config.toml
num_hidden_layers = 12
hidden_size = 160
num_attention_heads = 5
num_key_value_heads = 1
head_dim = 32
intermediate_size = 448
vocab_size = 2048
hidden_act = "swiglu"
norm = "rmsnorm"
norm_place = "pre"
norm_eps = 1e-05
positions = "rope"
rope_theta = 10000.0
rope_fraction = 1.0
qk_norm = false
attn_scale = 0.177
bias = "none"
tie_word_embeddings = true
parallel_block = false
extras = ["capped logits"]
init = "uniform"
init_std_qkv = 0.0372
init_std_o = 0.0
init_std_up = 0.0372
init_std_down = 0.0
optimizer = "muon_variant"
learning_rate = 0.000858
lr_mult_o = 1.5
beta1 = 0.9
lr_head = 0.00598
warmup_steps = 200
schedule = "cos"
final_lr_fraction = 0.0
batch_tokens = [8192, 16384, 32768]
max_seq_len = 512
doc_mask = false
train_tokens = 241300000
max_steps = 15480
dataset = "wikipedia_en"
Each number is 200 + 40 x the weight over the matrix's rms, rounded and kept within 0 to 999. Layers, rows and columns count from 0.

# up: layer 3 MLP up, 448x160, rms 0.067, rows 46-60, columns 0-159
# down: layer 3 MLP down (transposed), 448x160, rms 0.0575, rows 46-59, columns 0-159
# gate: layer 3 MLP gate, 448x160, rms 0.0664, rows 47-60, columns 0-159
up46,206,175,196,183,207,182,220,219,234,219,251,197,182,179,207,169,244,241,292,238,179,180,186,209,191,189,215,226,247,211,181,169,283,256,194,140,177,231,193,210,182,143,283,212,175,231,156,132,164,235,191,229,240,166,120,173,169,195,258,190,141,199,148,178,173,153,244,185,228,151,344,146,212,155,165,232,210,273,188,295,238,187,256,191,236,226,182,130,160,245,173,230,239,256,212,230,198,187,225,190,212,178,220,150,181,158,221,247,247,181,221,229,199,198,226,185,147,205,151,168,141,182,168,156,277,230,183,187,167,168,272,176,156,150,198,147,209,141,166,214,180,306,126,187,218,155,157,191,256,219,238,172,249,175,221,203,200,251,221,119
down46,120,185,277,220,184,264,198,198,190,221,153,189,174,188,190,246,196,200,156,139,179,182,149,164,175,261,172,165,185,164,168,177,184,183,212,257,194,186,181,214,166,248,152,210,180,220,306,225,226,209,220,200,192,193,231,210,149,228,184,220,197,173,169,203,277,305,258,235,233,292,199,198,226,144,210,225,184,164,168,130,191,144,167,177,169,156,242,232,196,154,205,256,166,189,195,161,167,239,188,235,202,158,170,248,162,223,145,165,151,199,180,203,185,271,121,196,253,222,158,222,291,244,255,253,179,155,249,233,195,205,166,120,292,178,205,225,207,220,220,202,258,205,246,214,267,279,292,100,197,136,164,174,114,233,177,285,149,227,229,264
gate47,193,230,196,203,226,198,166,222,128,225,108,180,211,141,243,180,159,252,235,251,224,238,217,222,183,213,147,166,194,233,284,250,292,152,209,244,259,191,244,240,238,184,179,213,171,220,196,193,299,120,210,223,221,272,207,169,185,171,134,235,146,234,233,222,158,222,314,231,196,187,236,199,263,134,204,145,189,198,171,285,165,228,246,229,230,169,158,186,214,101,115,179,208,262,291,205,257,139,172,293,182,151,258,246,172,158,258,180,107,182,156,148,219,123,240,194,196,148,230,154,214,129,224,300,245,272,155,206,174,155,265,169,236,195,226,219,216,207,164,176,220,189,220,133,185,225,193,168,218,207,283,198,192,146,186,195,212,210,179,210
up47,204,247,157,139,189,252,252,203,219,193,225,182,123,156,218,168,217,142,165,181,148,169,143,264,161,219,227,141,180,147,91,214,178,291,192,122,202,218,167,156,214,168,181,233,214,186,132,215,176,188,246,176,305,218,248,267,220,253,221,223,184,186,222,216,222,152,208,220,256,179,226,246,209,204,229,191,153,211,198,269,156,162,270,168,170,237,153,169,158,143,181,204,148,204,213,207,207,149,273,191,158,239,120,130,206,220,193,209,219,230,132,246,134,159,236,183,194,141,269,205,190,223,156,165,262,242,193,114,204,122,218,200,145,193,204,196,181,274,167,181,180,297,217,238,302,284,243,147,232,172,171,221,181,213,226,98,231,190,192,143
down47,207,190,247,197,214,110,186,144,205,174,175,197,264,231,141,273,259,247,192,226,195,209,245,202,201,173,200,269,229,247,207,149,184,97,202,302,156,184,260,178,241,242,215,221,250,206,266,192,170,202,198,216,135,119,133,193,150,230,190,190,239,250,217,224,139,216,193,179,207,133,200,237,174,186,170,155,231,206,186,159,253,206,115,249,188,167,262,227,216,290,179,189,205,169,188,159,185,223,109,243,185,204,271,231,184,197,195,266,171,220,232,152,219,176,176,188,272,273,156,184,249,224,230,231,96,183,211,232,221,200,124,164,155,236,191,227,211,172,197,269,198,150,210,182,95,107,120,267,215,244,200,215,273,159,136,283,236,152,180,234
gate48,250,194,248,198,246,196,157,187,106,254,211,255,252,127,245,180,200,222,209,156,261,276,154,181,226,275,213,217,149,121,186,191,159,234,255,259,286,271,216,215,196,220,234,270,252,202,201,158,109,236,182,200,212,228,170,176,290,199,189,169,269,123,188,230,192,187,180,173,224,277,202,164,149,239,208,173,201,141,166,210,233,285,208,168,261,109,221,193,151,251,245,180,203,132,220,200,198,209,239,205,207,189,165,243,128,201,208,165,180,295,264,211,180,155,280,204,267,184,157,216,177,183,193,178,292,253,170,255,216,264,182,205,270,197,243,221,160,201,188,142,242,152,199,176,260,212,139,214,131,192,164,245,228,238,230,190,223,205,170,155
up48,185,260,135,235,202,163,264,213,236,188,280,197,214,201,187,302,198,161,169,215,184,139,159,249,178,143,241,169,166,165,203,193,214,246,159,161,165,203,248,216,210,221,194,208,144,248,200,223,211,176,249,163,216,145,188,249,138,223,202,136,193,249,202,211,209,151,184,151,145,109,210,289,204,227,185,153,185,248,212,180,224,185,171,310,229,282,225,252,254,168,149,254,195,217,216,210,226,228,195,219,128,233,212,195,204,156,209,238,187,199,215,226,185,150,206,225,149,198,213,162,198,192,216,227,144,198,168,199,149,190,201,238,191,181,199,182,215,254,254,166,147,259,212,153,196,130,182,269,287,230,205,163,160,220,173,167,171,202,135,192
down48,213,166,267,205,256,263,168,163,172,229,158,256,193,206,238,164,151,214,199,207,225,256,205,138,200,280,178,239,183,145,172,244,137,193,211,203,232,170,198,216,161,163,202,161,205,158,187,105,169,253,119,190,183,216,179,183,231,176,205,237,224,159,250,200,176,222,209,233,280,321,246,125,142,194,176,201,270,131,118,207,169,259,222,127,191,115,195,196,180,248,175,153,155,185,193,182,153,223,183,158,218,196,156,212,199,234,181,161,149,223,240,259,201,212,206,167,240,216,160,212,230,204,229,192,227,226,187,219,228,190,197,162,225,204,232,229,180,184,223,141,255,188,166,258,197,231,179,204,129,223,161,254,217,211,240,175,210,176,170,195
gate49,230,181,182,201,254,191,166,190,108,244,187,231,126,203,200,159,186,264,210,176,240,159,168,165,219,247,166,202,230,115,183,121,190,139,256,243,254,218,228,281,215,215,203,232,165,197,146,162,201,197,220,183,252,200,199,198,147,144,222,278,159,242,138,201,209,252,160,201,213,188,196,209,159,206,199,187,183,196,187,238,237,258,241,164,162,193,152,155,147,219,234,263,234,257,196,264,259,194,124,238,233,201,231,262,261,162,202,218,264,187,131,230,145,204,172,142,153,209,259,89,243,201,189,247,251,176,138,200,202,192,196,157,275,196,219,265,175,204,180,209,233,205,186,238,168,216,256,146,274,192,177,180,260,237,182,135,218,224,268,199
up49,175,251,219,211,161,209,182,217,212,162,216,169,187,168,191,234,221,150,194,209,204,228,210,220,192,160,258,190,174,253,192,287,191,268,139,190,126,205,210,123,171,192,176,198,152,169,234,202,191,164,193,260,109,131,175,249,234,201,194,144,166,166,210,182,269,230,125,233,215,176,238,166,283,159,214,269,198,226,208,205,255,195,114,204,162,221,211,271,148,181,173,173,147,132,153,168,148,188,189,169,252,252,215,214,134,223,176,211,199,126,272,241,263,193,225,244,205,239,179,166,164,150,224,200,223,222,279,272,235,221,205,217,176,198,165,165,224,182,199,147,143,177,184,162,130,142,190,198,103,257,172,207,170,181,165,226,127,220,207,227
down49,176,139,192,223,182,182,239,187,176,111,201,198,175,200,200,144,119,221,129,262,190,179,201,199,197,240,232,247,214,124,166,66,235,227,248,179,249,162,220,207,297,199,159,185,189,213,164,172,183,211,185,243,193,199,235,131,180,166,148,202,252,242,215,168,223,226,160,193,205,195,189,186,167,221,187,171,254,242,187,198,226,206,256,212,108,234,150,200,192,185,205,205,241,177,157,209,248,167,199,167,218,274,252,226,234,213,191,216,180,197,204,212,234,209,223,182,189,168,240,151,196,193,175,189,260,162,162,195,120,148,218,191,220,245,218,216,177,171,183,155,177,187,183,220,187,146,299,226,192,244,225,164,185,277,216,167,125,206,205,196
gate50,250,223,137,214,201,173,167,194,134,169,189,232,230,194,214,256,249,115,195,222,235,127,152,208,201,270,209,259,181,259,200,170,229,287,254,149,193,201,238,243,195,187,157,162,235,247,158,224,179,146,204,256,163,236,147,279,202,92,167,242,243,186,210,214,201,175,209,191,152,213,266,128,124,254,201,173,191,173,170,274,195,227,263,174,205,186,183,141,227,232,175,123,148,215,224,180,203,220,209,198,140,233,188,156,216,204,210,193,209,211,255,188,186,187,232,193,212,188,171,244,199,181,203,224,246,203,239,203,224,171,192,179,229,147,204,238,203,192,168,240,214,253,174,188,219,241,173,218,215,198,211,230,231,201,213,154,199,214,175,181
up50,163,170,163,242,167,248,204,216,245,150,209,217,151,251,122,170,185,238,200,185,134,135,194,160,175,191,207,251,224,137,218,161,194,164,208,159,200,248,191,252,164,226,166,215,187,210,213,242,159,183,203,261,217,207,186,186,196,246,247,248,229,232,83,227,217,213,299,136,186,210,175,213,227,140,201,209,209,182,208,220,207,132,161,240,175,211,241,190,177,107,220,256,211,198,205,227,224,214,252,210,163,171,146,197,258,167,107,229,275,199,258,251,239,221,187,203,256,190,211,156,189,254,175,223,177,196,197,199,194,288,234,163,305,195,228,174,192,215,141,184,164,204,203,238,243,180,146,254,247,228,245,223,205,221,226,219,188,194,241,217
down50,223,245,225,187,211,144,153,215,149,220,149,164,271,174,227,194,175,164,210,203,284,238,235,240,178,201,200,169,167,238,184,258,226,193,169,192,185,175,224,160,222,186,190,151,234,144,173,206,177,218,169,191,156,196,206,189,182,173,199,138,218,190,272,231,218,229,95,277,212,169,233,174,133,245,115,232,163,193,167,255,138,231,200,142,234,181,150,193,182,246,200,141,206,206,225,206,178,247,197,221,246,220,256,170,178,239,263,207,182,232,156,120,213,216,260,182,123,176,178,235,234,145,219,204,166,185,203,218,254,136,165,257,132,190,203,211,222,201,264,188,180,172,228,166,179,237,234,153,150,179,160,192,189,215,202,211,223,223,193,144
gate51,228,186,209,240,198,191,183,251,164,202,229,221,194,249,254,192,207,268,250,160,247,226,229,168,140,217,207,179,179,240,228,129,184,240,190,220,176,154,154,243,172,228,195,178,154,234,220,200,250,218,172,277,259,119,267,158,258,177,222,204,220,221,183,182,144,165,256,181,244,237,117,232,141,233,134,244,228,253,231,244,246,170,159,242,200,283,217,170,209,200,163,287,201,191,245,246,237,179,209,258,151,189,148,231,265,220,253,243,163,214,252,276,209,169,201,264,182,253,171,153,277,206,228,220,193,183,235,173,216,158,247,175,199,148,193,248,259,199,261,194,155,253,146,193,300,168,200,219,252,159,190,240,225,257,176,223,194,239,204,231
up51,185,238,181,146,151,153,180,167,237,119,88,94,195,159,90,161,169,155,161,231,199,240,182,195,199,175,258,228,188,187,187,192,236,230,203,208,220,273,226,183,296,192,225,190,294,173,200,240,172,204,181,205,170,266,200,173,172,232,191,157,164,196,221,200,225,254,244,172,214,163,256,192,174,123,192,174,208,178,173,231,138,182,181,213,222,146,163,251,186,249,228,187,184,189,190,206,216,177,195,169,264,112,242,205,68,114,239,120,189,162,166,169,202,225,201,184,223,179,193,269,228,235,195,153,205,185,171,126,197,189,145,229,141,228,278,208,212,203,161,140,168,205,208,126,203,242,227,190,165,203,186,243,170,155,244,247,254,190,146,239
down51,194,198,168,202,147,131,129,192,211,191,192,188,228,210,232,201,170,302,228,243,175,199,199,213,149,201,238,237,218,197,211,148,162,207,182,158,118,173,202,164,162,160,198,218,224,212,275,206,228,201,168,231,247,152,272,169,236,179,180,172,182,127,211,230,141,143,267,182,219,172,179,214,146,224,145,218,229,210,245,218,272,156,207,197,196,239,212,293,215,154,224,270,164,191,260,213,143,125,236,145,184,179,192,196,233,200,227,152,113,219,251,199,193,164,180,241,247,206,80,165,253,225,184,175,188,210,219,165,251,200,213,159,218,265,218,231,221,224,228,106,138,252,129,186,312,182,261,243,237,164,202,237,217,315,184,247,157,173,163,239
gate52,206,191,129,243,203,158,212,257,153,122,170,197,152,170,128,219,262,218,248,224,180,282,113,150,205,159,168,229,182,182,231,206,169,141,158,218,145,283,211,155,240,239,150,187,171,192,202,181,188,262,195,207,138,139,154,236,179,197,186,134,130,166,225,198,158,199,135,259,141,227,197,202,209,193,124,177,161,140,237,146,189,208,240,172,215,248,232,220,221,225,269,202,197,222,171,176,207,211,260,159,197,202,200,290,174,196,188,187,181,198,240,185,177,148,191,205,187,186,122,229,231,281,225,236,183,206,213,173,163,214,217,246,213,274,250,176,211,238,179,143,240,162,130,185,273,195,132,180,201,195,209,229,153,211,169,189,208,181,199,213
up52,214,236,281,259,187,193,206,218,157,283,198,226,173,279,240,229,244,167,220,212,240,145,237,194,237,172,210,165,243,149,240,221,205,198,219,210,159,115,203,227,169,194,248,238,192,245,227,145,215,223,143,183,159,243,219,126,197,227,201,253,239,152,203,199,323,220,199,136,303,262,178,165,180,258,250,177,178,248,189,236,175,168,147,225,181,252,162,211,133,111,181,238,202,218,197,254,130,225,178,279,249,188,160,192,224,159,191,199,241,185,154,237,292,199,135,189,139,183,253,173,157,184,176,163,248,219,213,215,174,204,194,160,191,190,136,231,146,200,180,258,252,274,207,203,164,147,307,263,183,170,167,114,225,156,268,193,246,261,228,216
down52,218,163,184,261,190,220,295,164,135,197,134,200,153,227,226,234,242,188,208,208,213,231,113,170,242,199,166,209,186,178,282,196,150,194,141,211,162,168,172,116,165,217,163,278,159,216,230,223,192,248,109,207,128,179,225,106,252,287,210,176,196,128,204,256,171,279,166,157,264,199,149,202,201,274,277,195,180,240,203,208,143,184,193,222,246,232,178,287,204,142,223,190,223,219,251,243,237,314,232,280,264,170,231,217,135,177,176,144,217,221,189,268,247,130,125,269,182,141,255,225,126,260,169,200,132,200,266,215,141,287,237,212,225,265,126,158,137,159,105,147,210,214,169,181,194,158,218,258,156,169,93,206,191,145,211,202,239,243,197,240
gate53,258,251,210,245,127,194,218,178,235,214,229,240,183,279,166,206,242,246,174,244,184,269,130,184,208,221,209,292,146,231,172,210,167,151,171,190,207,237,229,220,243,239,174,202,135,238,228,177,257,212,165,117,238,217,219,140,250,172,145,200,223,247,254,166,191,148,209,146,223,233,224,205,279,181,211,216,135,133,167,280,208,232,172,145,249,175,287,220,203,198,208,201,166,167,197,88,166,229,152,111,208,234,216,278,257,194,173,241,229,244,218,262,187,241,167,205,208,248,200,245,216,284,243,219,164,123,191,256,248,140,219,157,262,252,252,164,159,298,146,171,207,228,146,249,225,142,181,242,195,207,182,125,180,215,144,154,269,224,238,163
up53,278,234,197,285,198,146,242,95,220,222,243,200,159,223,174,241,205,168,204,215,195,158,102,197,259,160,232,301,187,223,217,171,199,240,202,164,166,146,278,235,220,277,298,243,183,251,192,186,193,147,227,189,234,268,195,271,303,220,171,146,244,224,219,209,241,192,285,131,167,218,210,243,184,169,174,247,231,214,177,193,216,232,204,137,270,184,187,201,247,156,183,259,137,180,139,159,184,261,191,139,230,183,190,223,267,146,220,239,199,241,255,195,178,221,246,211,178,237,185,279,227,265,229,170,136,171,224,227,222,174,226,179,253,164,289,258,186,194,186,193,200,223,156,262,132,217,191,284,128,200,170,181,201,192,176,223,255,170,189,184
down53,169,159,196,294,213,294,256,160,172,131,227,224,209,228,199,256,153,227,218,251,241,133,214,221,158,201,184,156,216,273,301,239,200,167,229,166,223,113,208,171,156,138,208,218,235,147,194,201,146,220,272,194,264,195,254,224,223,223,213,172,198,212,169,239,204,242,71,209,241,205,205,249,135,169,185,199,211,242,162,280,179,198,186,150,178,223,169,185,275,191,245,202,153,236,211,212,235,171,208,159,227,145,181,195,192,187,183,202,216,257,210,168,233,204,220,141,158,212,160,261,198,225,192,128,197,237,167,188,201,260,232,122,134,145,216,337,182,132,133,192,228,255,221,226,182,177,223,172,206,302,250,187,136,181,220,214,108,212,164,166
gate54,171,209,219,243,287,245,231,151,147,208,224,193,272,260,212,181,243,153,225,141,222,109,192,189,189,226,193,150,209,221,114,177,161,178,223,198,201,210,198,201,225,161,169,165,145,192,151,203,135,223,215,257,225,182,217,221,192,256,248,179,260,232,276,186,203,168,219,176,271,206,166,250,175,157,209,168,197,186,225,152,197,223,187,203,320,136,186,252,266,151,175,282,152,250,181,201,196,215,234,212,139,161,194,145,150,220,172,198,206,201,241,227,227,212,207,234,210,97,171,214,183,208,185,218,175,175,137,132,185,205,208,164,222,158,180,140,215,191,211,219,236,216,166,177,235,224,221,144,181,272,193,269,217,217,228,217,240,213,190,110
up54,205,179,189,227,190,170,181,251,213,222,237,253,194,157,143,221,221,172,191,220,144,197,156,203,247,149,148,232,167,180,265,221,177,237,152,207,248,223,173,157,156,218,187,195,245,218,186,163,243,192,182,191,174,240,122,240,194,138,185,272,192,230,194,206,201,225,224,214,156,227,195,204,149,197,278,224,215,237,289,172,218,200,192,215,181,268,188,161,170,277,140,190,183,217,171,249,159,275,260,248,173,215,190,229,235,152,222,199,224,173,219,96,180,221,193,117,189,235,178,250,213,204,217,191,225,247,229,214,200,206,187,287,234,213,248,255,170,232,160,146,194,190,189,240,252,173,176,217,192,144,243,128,109,228,201,198,182,233,156,296
down54,195,219,276,191,243,227,231,103,205,135,198,141,228,263,229,198,193,244,215,153,223,240,211,233,201,245,224,144,191,186,173,176,222,156,239,175,166,154,202,242,205,201,196,198,176,201,232,182,134,252,194,221,172,148,287,159,179,239,265,181,177,161,207,189,206,167,167,138,217,209,222,205,167,184,196,172,136,177,157,226,167,206,186,204,209,117,250,243,185,175,235,199,222,204,188,190,216,205,215,205,265,223,225,163,178,173,152,193,202,214,196,254,261,201,200,197,221,191,190,148,213,181,212,219,223,185,163,173,196,171,213,175,174,167,138,162,232,200,212,237,190,226,194,119,191,278,197,200,206,305,216,252,274,198,231,192,203,114,238,91
gate55,192,163,197,221,204,165,207,238,193,225,140,223,189,177,236,213,209,237,251,223,198,182,202,224,197,173,174,175,219,260,242,282,270,217,219,217,205,201,162,200,226,231,208,216,161,182,192,260,207,230,174,207,227,207,227,240,203,200,216,140,275,191,185,191,181,180,280,229,201,229,222,221,188,177,180,197,182,193,154,230,196,159,175,182,200,216,228,185,253,193,208,214,188,235,182,174,230,218,234,210,262,227,165,160,195,200,199,184,146,163,271,217,187,178,201,167,179,211,168,199,232,142,199,224,208,194,172,184,163,151,214,166,189,205,143,188,217,115,174,213,206,206,223,235,82,215,210,210,255,143,243,237,200,256,162,181,191,120,238,207
up55,197,231,239,256,264,239,189,209,196,246,205,226,184,125,262,273,216,240,197,167,218,220,179,103,204,168,211,162,225,205,151,266,210,237,168,252,249,192,173,153,193,286,214,207,124,205,173,245,233,172,184,196,185,239,206,207,195,248,242,151,233,245,184,115,247,243,226,216,181,256,208,208,180,137,189,221,199,198,138,230,171,176,234,188,204,226,203,242,243,220,169,245,180,230,158,160,229,176,250,275,191,116,209,190,177,237,163,191,204,161,211,248,225,224,168,161,181,259,191,167,227,179,232,152,210,172,256,170,192,204,276,183,244,219,237,190,243,256,174,220,194,240,182,162,111,220,196,236,188,128,209,244,225,187,152,236,220,257,175,213
down55,195,191,161,179,148,183,208,167,199,197,208,154,233,231,182,170,185,186,176,217,187,225,230,211,208,269,180,198,188,171,177,114,176,194,184,172,178,217,228,200,188,140,229,200,236,208,218,180,179,164,215,208,178,166,198,210,221,182,163,245,159,189,216,263,209,203,159,173,187,146,194,181,239,224,186,183,189,197,241,163,206,218,209,228,206,170,192,196,165,205,214,168,217,177,251,249,187,185,146,168,177,199,190,221,237,169,196,234,201,227,206,157,227,205,238,236,205,188,205,205,165,219,175,219,195,210,170,217,206,218,178,228,200,206,225,210,172,222,235,179,219,181,211,191,280,177,168,184,192,227,186,153,184,166,190,193,189,191,188,205
gate56,202,210,237,196,275,215,129,183,147,215,126,199,186,213,172,172,257,181,214,213,162,147,219,191,201,236,210,231,173,199,215,246,211,215,225,231,246,249,180,152,191,222,208,202,286,202,107,147,201,144,211,217,250,236,180,232,213,185,227,104,174,236,192,245,148,221,166,176,176,146,131,197,186,249,182,226,268,264,135,182,240,159,278,170,150,155,236,233,214,178,160,228,249,199,219,213,285,136,212,136,190,209,246,222,115,269,215,191,199,203,261,190,224,204,280,212,183,243,199,204,175,224,240,247,268,220,226,223,177,188,202,211,230,197,227,169,236,160,212,216,142,149,215,156,188,217,133,195,153,171,241,229,264,185,212,225,195,207,209,182
up56,153,215,210,146,228,164,216,211,167,167,155,249,270,140,212,241,258,192,250,291,289,215,216,201,168,238,256,141,113,242,129,238,176,202,245,199,184,230,193,224,221,263,198,229,223,210,163,151,217,265,112,196,288,209,201,155,162,170,207,95,133,253,244,166,236,236,217,240,185,139,210,144,232,166,196,191,156,240,226,250,188,222,210,148,213,209,181,200,147,213,201,232,190,167,211,155,246,196,211,197,245,206,232,228,177,198,212,157,193,145,147,230,201,183,177,184,184,183,195,160,196,137,248,187,225,216,228,246,207,174,168,265,216,214,232,190,153,174,180,180,211,173,176,199,130,102,224,282,206,179,152,144,258,206,179,219,177,179,161,234
down56,188,191,169,234,160,202,228,178,203,196,225,200,148,208,164,172,171,259,220,126,116,179,196,218,270,174,148,237,295,178,275,191,212,177,159,152,188,240,212,164,186,173,229,187,216,169,189,186,130,163,251,187,163,196,275,200,243,208,190,286,185,126,164,231,161,204,185,137,163,195,210,185,243,170,211,248,280,174,184,173,233,207,203,264,154,185,188,251,261,215,172,251,226,149,237,215,252,162,259,156,163,169,153,156,236,183,225,158,220,161,276,184,169,220,179,203,177,301,241,202,143,200,186,209,226,232,248,170,193,229,218,146,246,134,125,228,210,181,210,266,189,266,192,251,236,232,183,138,215,232,214,218,214,242,184,177,226,253,264,157
gate57,227,175,259,204,180,203,211,135,215,205,279,201,236,195,248,227,238,158,204,259,126,209,230,224,170,237,164,186,150,182,207,198,201,290,197,181,152,211,217,236,192,170,161,125,233,253,196,270,217,225,226,174,176,241,208,215,182,210,267,209,316,170,186,151,243,217,181,231,191,247,191,201,162,247,224,241,205,144,215,194,204,232,149,220,219,253,195,250,210,230,206,212,126,277,202,212,267,179,172,135,182,191,166,176,167,136,203,144,141,140,173,168,189,208,221,195,208,133,221,206,219,111,257,187,173,176,215,221,211,194,146,222,245,184,171,238,161,194,222,223,251,181,157,180,183,272,206,224,213,176,192,175,262,217,137,146,212,197,178,182
up57,158,147,178,251,172,197,205,118,243,232,150,189,238,163,206,282,166,202,266,206,244,173,246,212,182,181,189,256,145,280,195,203,212,189,253,203,153,193,263,184,163,107,191,217,198,209,249,197,257,242,238,261,248,171,263,228,187,211,221,138,219,179,192,195,179,235,160,165,276,204,206,199,205,219,173,214,174,195,195,136,212,274,263,224,168,164,149,254,184,235,148,185,211,190,222,214,214,166,154,125,161,198,254,230,200,240,145,147,198,186,195,256,167,117,196,202,232,222,210,194,133,221,213,209,205,270,181,247,160,235,162,157,189,199,243,178,146,215,176,170,260,176,196,191,144,176,205,225,130,157,153,192,181,219,179,221,224,238,240,166
down57,180,238,208,121,220,176,240,267,183,190,289,198,171,229,208,155,182,228,126,216,191,203,139,183,178,251,262,153,260,135,224,145,182,215,152,176,229,220,192,201,203,251,212,201,235,225,108,214,143,144,195,184,169,168,106,206,194,179,123,241,190,245,193,209,208,204,209,214,160,229,182,233,164,235,213,232,201,204,227,295,211,111,154,146,218,203,274,129,252,164,202,217,171,177,205,163,158,212,251,230,235,169,155,145,190,152,284,210,159,200,231,173,252,268,227,188,186,228,193,199,260,206,174,168,231,128,215,158,179,167,224,240,194,144,201,239,230,175,196,233,180,226,185,176,262,227,206,174,236,234,224,221,241,196,156,195,183,171,173,182
gate58,193,208,229,190,239,246,234,260,155,194,147,280,192,251,222,184,211,204,140,219,152,161,222,244,229,209,245,252,214,235,214,291,217,208,265,181,221,207,214,201,202,182,107,153,180,203,167,172,231,220,253,184,203,168,168,219,166,227,162,209,177,224,223,269,200,220,273,258,166,251,215,149,161,184,169,223,196,239,228,200,222,213,198,249,224,188,211,164,192,190,228,158,127,181,180,233,194,219,130,242,169,253,210,215,238,275,203,222,163,198,268,214,195,79,220,239,241,207,270,192,156,147,229,208,177,212,143,174,93,211,212,143,192,137,234,156,193,213,136,219,234,172,168,210,100,290,184,260,173,175,242,146,267,281,229,214,187,221,254,161
up58,205,172,236,220,219,223,200,203,148,211,109,186,200,187,228,243,196,177,169,182,168,200,202,273,176,260,215,124,230,231,255,241,186,228,208,209,157,246,318,145,196,219,177,261,203,197,231,144,120,187,238,218,196,224,202,211,167,149,212,166,152,198,230,228,272,187,194,188,159,207,155,194,218,238,221,152,192,255,167,268,207,227,95,245,172,253,198,192,130,235,184,185,207,245,146,177,184,277,169,143,181,282,272,201,242,144,191,170,142,197,213,102,248,153,291,135,179,208,182,270,267,247,207,156,157,290,222,201,244,221,173,281,207,203,239,190,228,152,202,259,185,164,156,191,208,181,215,183,180,246,190,201,221,189,225,211,227,176,160,219
down58,177,264,275,84,162,174,287,239,202,97,139,257,213,209,234,157,229,231,168,240,188,140,239,246,316,154,199,281,193,196,212,207,235,196,208,204,215,216,221,213,190,170,190,102,187,188,211,153,203,228,195,165,177,214,197,206,174,239,226,237,179,225,197,181,151,222,272,171,240,218,262,182,119,139,194,237,211,231,158,147,206,231,156,207,166,190,240,184,244,136,214,213,218,115,183,182,206,195,181,236,201,197,129,150,209,238,150,160,185,167,257,211,101,139,152,295,252,128,315,210,135,169,289,178,173,158,232,222,110,204,226,212,169,200,174,168,157,195,171,110,213,174,195,152,111,235,205,235,163,158,167,245,238,214,208,247,175,227,311,177
gate59,268,259,237,168,133,182,219,196,197,173,155,174,225,175,204,252,259,250,189,220,221,167,260,199,236,241,194,269,195,253,189,214,172,212,209,127,103,138,228,176,224,205,164,222,189,207,130,209,274,110,237,189,250,183,236,215,210,195,133,162,118,247,259,167,178,182,198,131,184,248,197,184,234,237,239,301,173,198,205,192,203,139,161,267,228,205,182,224,158,195,137,211,236,150,142,175,158,212,241,237,208,266,221,196,248,161,142,225,129,142,201,192,261,211,190,176,250,256,169,278,130,277,255,224,233,156,163,254,130,172,256,209,208,176,208,131,231,215,190,189,207,188,86,213,237,188,184,258,95,201,225,163,219,135,133,229,223,176,207,154
up59,219,172,226,204,254,190,155,188,155,271,231,231,212,193,202,167,176,176,210,175,126,243,161,248,230,151,217,175,225,98,215,235,185,143,173,173,140,202,176,202,236,217,250,205,239,143,182,190,195,249,154,203,164,284,141,179,210,209,238,195,195,163,138,191,177,213,168,218,185,237,208,200,144,155,205,217,201,203,280,96,194,190,224,178,194,234,234,165,208,156,229,104,156,243,147,168,177,256,122,207,182,232,214,173,149,258,120,169,258,178,180,189,117,267,145,196,130,121,180,171,176,255,143,209,179,132,222,178,225,252,139,173,262,213,154,265,141,237,204,259,263,264,232,285,164,180,247,172,231,206,167,204,221,287,198,196,175,238,125,184
down59,220,217,199,183,184,177,171,172,201,87,170,142,185,272,220,225,212,205,248,170,292,230,197,169,172,264,175,204,160,215,244,188,233,204,214,208,211,208,236,172,195,224,133,207,173,253,226,217,228,221,226,245,193,128,282,175,290,202,207,113,153,226,248,191,238,221,224,167,138,125,242,218,185,198,208,207,249,173,165,243,182,235,214,253,226,189,249,243,242,221,100,279,258,206,192,258,208,240,171,144,186,162,228,182,215,170,217,168,142,206,236,281,260,78,191,253,218,228,204,183,165,207,234,222,184,271,271,219,199,134,201,167,131,217,180,187,235,195,218,184,190,206,162,155,204,153,183,172,173,158,215,167,212,235,167,235,192,192,194,167
gate60,220,147,189,210,203,182,132,191,141,212,261,252,234,252,222,112,240,246,198,160,205,264,128,180,182,187,152,227,198,152,297,213,156,153,95,174,254,183,187,167,161,140,136,239,264,213,172,178,151,183,169,214,225,228,187,206,271,210,217,174,185,259,214,181,166,212,173,218,208,220,168,214,253,184,199,201,199,238,146,230,174,174,186,215,263,227,216,146,120,205,206,140,227,181,216,187,163,170,210,219,244,218,220,228,157,228,206,231,248,167,226,94,201,272,152,180,123,274,242,160,227,181,259,220,217,251,259,266,185,130,156,174,204,245,187,174,211,231,156,229,210,162,240,184,244,185,166,202,222,209,187,118,231,147,104,142,147,237,210,260
up60,200,139,181,206,257,198,146,141,245,266,270,191,210,265,195,180,237,98,209,164,196,240,167,211,198,140,210,139,168,166,245,174,130,203,162,185,204,199,206,211,241,220,155,216,241,175,210,179,148,256,193,215,178,208,204,197,173,216,178,163,193,141,218,170,223,224,179,238,239,172,176,125,267,240,257,175,176,219,174,201,180,233,132,230,201,184,234,205,140,173,225,188,250,262,260,149,213,204,157,200,203,241,179,206,120,255,141,236,221,164,158,152,165,249,159,171,169,149,227,139,246,192,256,163,180,189,185,241,166,215,153,266,253,187,196,177,211,239,154,241,299,231,191,156,184,160,202,204,187,210,142,198,209,160,184,154,209,245,193,188